config.toml
head_dim = 64
norm = "rmsnorm"
rope_base = 10000.0
rope_fraction = 1.0
bias = "none"
tie_embeddings = false
init_std_qkv = 0.0257
init_std_o = 0.0
lr = 0.00189
lr_mult_down = 0.7
warmup_steps = 200
final_lr_fraction = 0.1
seq_len = 768
steps = 4735
Each number is 500 + 40 x the weight over its row's rms, rounded and kept within 0 to 999. Layers, rows and columns count from 0. Numbers have three digits each. The size before them is the row's rms in percent of the matrix's.

# layer 7 MLP up, 1728x640, rms 0.0915, rows 1159-1314, columns 360-399
103:500476528479533463504459546465417421434587573453486517537454468506457520507489452487502406557500535434529553487489495526
107:562566543549487475527474482444514506493501511479559461493477432540481499509462501452481469519524547541501412459554435502
092:453481541444483499587551510515456460402507526425463497498515534505509483477511500503507516447463579499481465459465517466
093:460505487588498521481479555548483517530414477576509540433551531497502531494521503404456471494481512457504478555498463459
085:553556430554494467468625526508513506586469468540537474485481541492434511422510535487479528555433434530466522397472504474
084:454521522490470431432509470440495444551467510522460544554467505529482538451477481536521532415436467491504572506553452529
101:466554425461458465429500508567532485518451497544517517518486511513604471417493533502431465527556453494474473472556433521
102:535539469470511515478502509507549507497456444453515427556480570488476517430482485468492511506488435472470486488486449471
099:464419479515444524501509536515589455498529551533555491431509533511459411490485513541500476494496523552488484496508473442
097:490451589499483564492468455475556361549584463495523478527527524460490403607459536510523562575510521482551466474470530458
095:514488450451456496494498478545542498520538516573518492503510563499407454564470472531447484506490504425586513543493537402
099:475467530562535521489477503550519441521529539444419513549504431548469495483469543471506508550528498461462511517492496515
097:551482482533482465523540469520447523477442462516507524465487514497553385517553455533451531456455448524476523515527483563
095:501472560514507444510412500476485505454497533465558489432604514517443424509530514451431482510503584489511524571469568561
110:453484493525492542462464527486455536514451491537546417487508483475500507481482444519470570564535546522454497494557533441
098:501556470495495479453498512500492479509576475469448484527514463495461462504534531525528486479453511506441509511486448451
099:477494518453529474539514505464518522526503429471567447525598570508542454546494444474470520496481587443533489519530468568
099:518472561548496489441508541496470480521502537430548504526490549530420500493539506466513522489493464485522498478527516544
117:517433466518471547513521588461558538507546511576441512506529521569476520489461468552534481475527447477529473604494519467
107:523587522523521497522484489555516496469489470532498505498505449503529537493582460546569524454513519500517474436512475440
101:438474572538453508549494556461563504452507513489493515504466491412450412503466520548458463529518487559471430493463442444
090:445441477493481477442520528534439497497495481525490437513494571476449541492587516531486463496473434535528513481548472486
100:503512428497547459454487474493550460573537537496479498449465543438440498510545483547567437467557436489577463448520508530
121:509463514477575509523488497497492525530439480494534467475521488465528551483596538464587528478482477517498533481537548517
101:501450478484510465456484452565487548493474451521373465533524431494483570381497457483467556524504585405486524460471524441
098:472471481534453518521537470524487496558531496500478508573533496464516491503536450524496552464548468541502500451559525464
100:545454480447521564451499472508498483433464418532549431535466420507546523505476501521491507559499454510407502480487476487
126:433541491535493538509522486552511479465532507480537482553441523399540505511568445471552547553571490463544514459474555505
095:515505591452538499491518535525453527479547558577512445494541483565532522507486492558478474505531478471539539546515435488
094:475589586466485470487524543484478555492519488498538504458635483513528497547493494440618548546559555504546502526482480548
107:472562511432512498497454502456502431506511555443413531552504520566484456424500474448540439474524514491500425526521485454
105:552455492485483437562518465425444482432497500485582519539460549521528548474502518517432575454497510509481475495563474560
103:535473510515458452547485506491559620455521504513552442589488520442429540532557521447504517464485485523511444484536476489
096:463467572505439542508460534568492534537506469503426549492417503455501484466479571487443465467431506489491512453484550508
097:521511471539521520551486490534597409591466547486489527484469551497481464413497508491590534417449556547517490478499479470
099:460511408428562406515530489523439496471543485535567522480549488480483541464501462480444474498381538541529484496509457531
106:517494469519518479493525468524503485461507499445503487525521467510451544508512485538538521502535487528493487506486451451
102:475514505530485566547446493531451559464543576479507488553539490479510541527518516414511498532509520539508442488471508547
101:490445472534536496443533502492518572561500445491527555465536509522460501581591500507416471460539474485523427521484460493
120:524486447513497488443519515468450434508569544469426492502478480425567491476562445432521432446525586449472529538512493482
099:451498543546471483536527541592532487516487480515513512461510504518514562458534433560551508464495488428529490469517441548
086:551496360551472495478490450573560582439449515465446509522420508514516527497578481452553437498459514476530494483401526448
090:479526502478478533551577477453502467454526484504546499564497531501541574560453485549448564547508540529508498513525483467
092:499559489457501502469554507487474517510593555441519461476517548551568425420501420481521425458520463508461537509435473524
105:465421521416475568516465442423433407492485461530505511547527504481524520505523532482531491526478527460635467550538480447
072:554428495538497534522593500536541493511518488391528549560533521531457438526525476458480545531536505583514510492488482534
097:433433524470507496535547565507474495495522477485563513554537467516497537528521491485460464535488517440460561483484511534
100:499424478494483376447506475447539471472542513419536468493511574423481511447496476516535509487509477435479481552561499479
101:533469520522452427541549493453529516497426542498571472463504532447514531534534490505473503547476492477551461529464610559
094:495514535542526524433445547448514540462477478457478549467558588575503515555496461508531520491438554479493551426484410500
094:504550559493484617520521529499498542505514524467470545527529459456532466498492546506491440491471463488476497490509490549
091:535480496462464501546503484511502472499503503538447474568517457429564530474494516522518483563554496454482519541443494516
110:438432473439569452490581478537499529556487462480487507514544460500461457522478539542508524542503553502457487511507494490
104:485496492507496588560458446490547506518472449505566458515527539479439574490480592496541531520465492490527486538433505481
094:496469480569508547473538534557510487512492435455539550459445478523535511431439497457464503523474396452512456480488429548
091:548490495505488439503508456446467498471505518480535515460479461507423435475458508469472534575467505457475504512518494534
099:422433499472551481556497485477490558552493504511485455553489557531539492537523485427537487512471497447512500448415531490
102:442486508522468532471534464398509493472464476554487440563429452472524426447536511527446435505513497453445546557511462476
095:554499463433513457486492517480503517589520550475507521541515477512491525528453401508481540449465544590452484504470492541
095:487408560434477432505501482511430528503531524498417498467525582451487569449441516539515488447533529454578491522539569459
095:526499544497466500551508479445567477567475479523462502538525538510531545418478505592528462485524512587501527536480485513
102:497548546428511568512493537450441524453512469521425530417618479506563544463475484513517533475455425537493514507481555482
116:426488571574523543539476492490474501473512503473520461485481570541511508523501463512573538539584463464558485449532463473
104:504520377483406439534516510511527537518507471489541402533504514505517525502467543441478520447478536463428546552530449598
088:538527463538454512480606485522520510481541464507546553504494537543523475536487498477506483521504489527491512501498553493
108:512483435531396540470482495495448569514486450552494528447526499486491539499514505440522579408467521440566476484538496465
108:551525485483517432526485558557558426468527522477508495435531449421567536557466505416577509456547550516523487498476410569
100:513557537457561451466512423533516456430500505457507466453519570474521553512432487588497516507497443486489501483504581442
104:535534461508483507497521498540541544505504464434538537460456456519534500555530477459500488538498538507505498474525552489
103:516475430475505532500526487486499446516452514512516465472516487487419516554490484418529491490523509550505467529521457449
090:529446494508487482414493508532555508500536542583501473474503441444493507509511467422469490516581583517457464509536472499
102:486517507520508519525490504522458476515540560519447433462491530448576571513533499475540504439510477510454437514503519508
102:587456509512481550500465437517498543509515497437513442482451508465537401538459466507434505534616517456513489534510425522
103:481485523449463531481495517513515461509540561516475466466445544478407525480500478508466521461516534535502432485431560505
099:424474545514514399431458505523518498502484469519488528551562491526515480534543471506536488512531539507440480460594479584
091:388456518486419483564582496445530440516601472510471475505443507445576518584563539493523455522579503527480490551493466527
098:502524465450490540475506477551477519498461484527573505450505491534468540523507528532483464505518473521550536411461527540
092:527516507512522568405494482522509556523487495447458507451540514486438493451466498473538444534460489447488487482478506539
102:448498445435526487503540453472451489517455462477455492488477433491418517489524444466521553509470508509484481532482534522
114:439552525472538487470497583427492494515471490465493536534484468488465503471488468484520447540522453558567532502489540457
101:551524463502472485486509490524505528588531504509544545506480520540427508507501562461493527503521481490487486481490539469
100:532579485488445471483504498441529529497504529548489527515511534464520483486477463480436555484562506459521487419550568538
099:449472521401493543521551574476486503530515459524532508493549470516474467458535519491535487570523533500494489493491483493
081:471485489471497488475496523523451452482488474506521493498531498551376480496426529491426503495538492493541490537516558493
098:605407510502469486543512537539530472497514492473473497465440551573453493463500565496535557488473491432428449539461557471
094:498446457557557487505544523498571518489555542510559452533562478509446538446435515443537500478494540494481522511557485454
103:440475514516562486444537512465473548402469509499503525548505513510559513513503510536481536538525506477507467537447503457
100:484473504514488532465532522488607570541544519559506472495603469480505488492557506484443483469402523458474640488436522539
068:499552524480462528442491551383498494527475465491486426465449491490470514539580457487466487583454501582420515519422530520
106:492487552451528488495494546416522448467482502547508429468512524450500525513498471577473514467492524561480530503485550570
106:502503524526451443506540518543408486484514440461471526483518528435518479550455461469530497435466514574474502512553494525
110:449520483521542479490515495501525515448488467578517547480489453549459554475471501502489525500492524568486520487492481518
101:499590508492522586463480498475470482540439463512507517474533442489491476473522466512519497501506542501543482521492504472
085:453477522532464470513481486494521503524503537490549504506516530479511495446521532527474569533531527532434572474545538512
100:491480548513459493519491525524499497504531515476497505546583562518469552501480537595556499501491491572446478537487521516
090:500489534475529473408478496458467489494469452522537474512492553553434471572503540526448499520478493563506447533559567474
098:443501484477475454521474448546513510465515447576524516478519492599582529531462533499501541476449498502492521494534494506
114:439461527507531525515481420478494519446539482487431514563468429485532537406521479499496513510523423510541446520525494488
104:422522451470418469546503477478538445517503506443529534504509437497432465479532530521507547451492524530458505491448428460
099:501553513550511520488473466465502470588537610497557491449505574493535561508506512496533543552436492497513498514463500522
098:497515561467558515540534485502502529504502522533568515449446508524552508523581537471533509494505531546454466579518499452
105:411518498503559609503536478508506581496512478521549524444475562489455565557461499444492579569533498478483539464566565530
101:505451460562495503527513500519504482478427461533435554460467569458486477460530447477562476520547545522506537499460507510
102:482533526501475499476530394532482421488446530463491549559523528477433541478518477583483534482463522419477500431504526484
094:557561554484539509525476571451486490496483438482426464522462500490470439495535538437472447454536450478498526476423511541
100:472480526505538478512535501452510514534529581588547518459503477439420449579451521471556540463482526465450500513478574460
100:482544506493566441479535459470522549536537512572523563477527483573499487448548482577523544548451471494496519469481489498
103:521517461491571573536520462502487538503449494507486457484466507464584442588492474583569545527448506521524531439460588511
098:522498511493520520463513531453551441495511542483518521573510558468488518485512498482523498532524556543563516542529483485
102:508497471462502442434574513494575476547476470454544531529420548454506450430453505464478447592508523523484486501452581497
098:467474526469406548479472460503488444463416480477488460454511508528556379535543447442549536499519553593528494425460497483
102:547459520519476522493552518493607574505468492569517459469532536511520532511538503385494484472474564460491476539501470500
090:544419480502483524465466493563522531502483551567483530461468514488566423560554484526527592449531480532469509424441505482
095:553452487532536506527460524563537419455499448521577464477486452486601546590526514518554503542506458457492472502577467461
096:502499486489474477510453465537503535479499519435467545519417490497458438458524510566533485530522548543477505458481424487
085:533565468477534577523438539559475526418578581552504496456527508484451452537487475577505461486566485559525467504450442533
097:573447527516450557481520509516452533432498521457507462522526453497486500502527505511513573499484424495488521580471507524
098:492503547514512481520517515482514453442500497501547497573515533489451466499451464549505457478490564540515581559568478493
097:572580508552476475478522518455573461513500490530461557469563525449490475585519392507457485496487501493546454439494468454
095:503521542476560519483501481569588546497504478487536509477602539505464469561448504535498553426503502437535515521565553548
104:592538476434528481463430480519533496435550505500534574510502493519507481514547521491490495551463500517510498466529520484
099:498556376522524546532524444475560475493500475478590512415490552490524467459525589464432555501517419475506607478477491466
096:514486454515447495582484528475507536523442513506482565436471538567566480545499495437443463505477566462517491516538495495
105:445606490494487538520421492515512508502490502574488506522476458451486558468495554460486502540527495455546454501432493442
107:545468559499519410422563470554441476505512471530508504556445431539430458491561501519490492447493489520529473477469551519
095:549444516521516488516475529446413495401524565494530539458509510509451507483524536535512493466441487483576556522480515469
100:505453503487474516505450559495460514556501537528449434428517552516441439549538482499513516506528538559518571424578497459
117:504497475461539541530540485432545438503557539481513488537482460538504530433525477568567472437544446472524546481483481491
099:463517438426515479495524449476450527477528483482423489493511572474484462472508562448497483518486524497500520435456519526
086:553459505481488439530496459480434533479527479499556532448471538538506494555541506473422534502518543459532465541485559464
107:492555491485516466524380447491479594464442529552424457551528520512472475498491484535476475491437473472486481509543469470
101:533530582444527480472504465521476497526476491516472491555460556546513460446444482535451480501531528517450530486439502487
080:475456600519468516476500520495545497428451477463442476539524504496451460458480499502504507500519519486534526500608419465
102:552493515504457542426440463449536522482538520518493465465431463510530455475500543522547522551558557540465540611557483536
095:496529528616442552597605548476511584512469458462513525489490491564573514515496524609486446520511470552418538521473455493
099:488476481495472487489517491510525575505559501415555519542512471440502522495525479505495486525522438490475470460485480535
099:467528463496536525542539437537485484527514469572525502543499551334550468535412478471396505507500488575501454561450544542
108:537541559535534496545527551556489509470529521460513502514535509517514510541554526469538543513535544459520440528465470563
093:559516479496506540489524457522478488517485561510506453470549471466515450477468424486424496476461469423501577512538493556
109:500465413434484571448493530574504455519485533502591474481470422526530501420475532504463448486469537414479534441552458519
094:514583485549521485475490512550439517461526510472439484577516462529527519472537407532360487483539445523470471588493545473
104:507483499501483515569573529480509458572491552508479505455501579509440544493465484477547437537467490458460472493534539545
104:551515509497531551446530476461492482489480502482500490560561530545447478384456519610466500549554458555489429522520492527
104:472549515490492558507492468532460495443536571399549563502536444543545508551450549499595491357539464506490516495533468473
095:485517475393472484462413545483497520447526533541474433524451484497490544518519507475463498490527533482479520492523478486
103:467570534466495439496523524492466537550536526440549501582496468486451485459517432557502441555490535495535464508538456483
101:573510466491456500493538555428491520520410534526471537488440457555419478457471496493391538507499538541482553452524530533
107:411535498491536442456424464472506449425468504564463461436500472481462540455573490501488535502487543488497515451532482419
078:476507518495543523461515531609426511511469553499525491573523498437519545490461452433446476433424528532566496523571525483
095:561478447452545480473475535500594476475578550489508497488489482551506437410501588447543483557508522440499497512530493510
099:467516468611505479545548544495499542429537492456409477527551461546520567493488425599479486455612510492521537455527501483
107:522495503550547508502489485536459510525544400425584482491553482544484436572463443464529514471508539476549421468498458566
098:460535547529449484453482489464570502535567509576525502505484557496514479432479547518553468455516490468498455582437490422
094:568532553446470536503442478522542544565474550512518544490545566497431549572446567525514499501543483533465498502569500519
099:541492472448502561495520489472462483559535488532510522547580488476411462481400525495504438521480552461554462465467398521
104:559474475574526546514587483521520479514508515531492482503455421523526475517576549490526512528468460534487440494502534419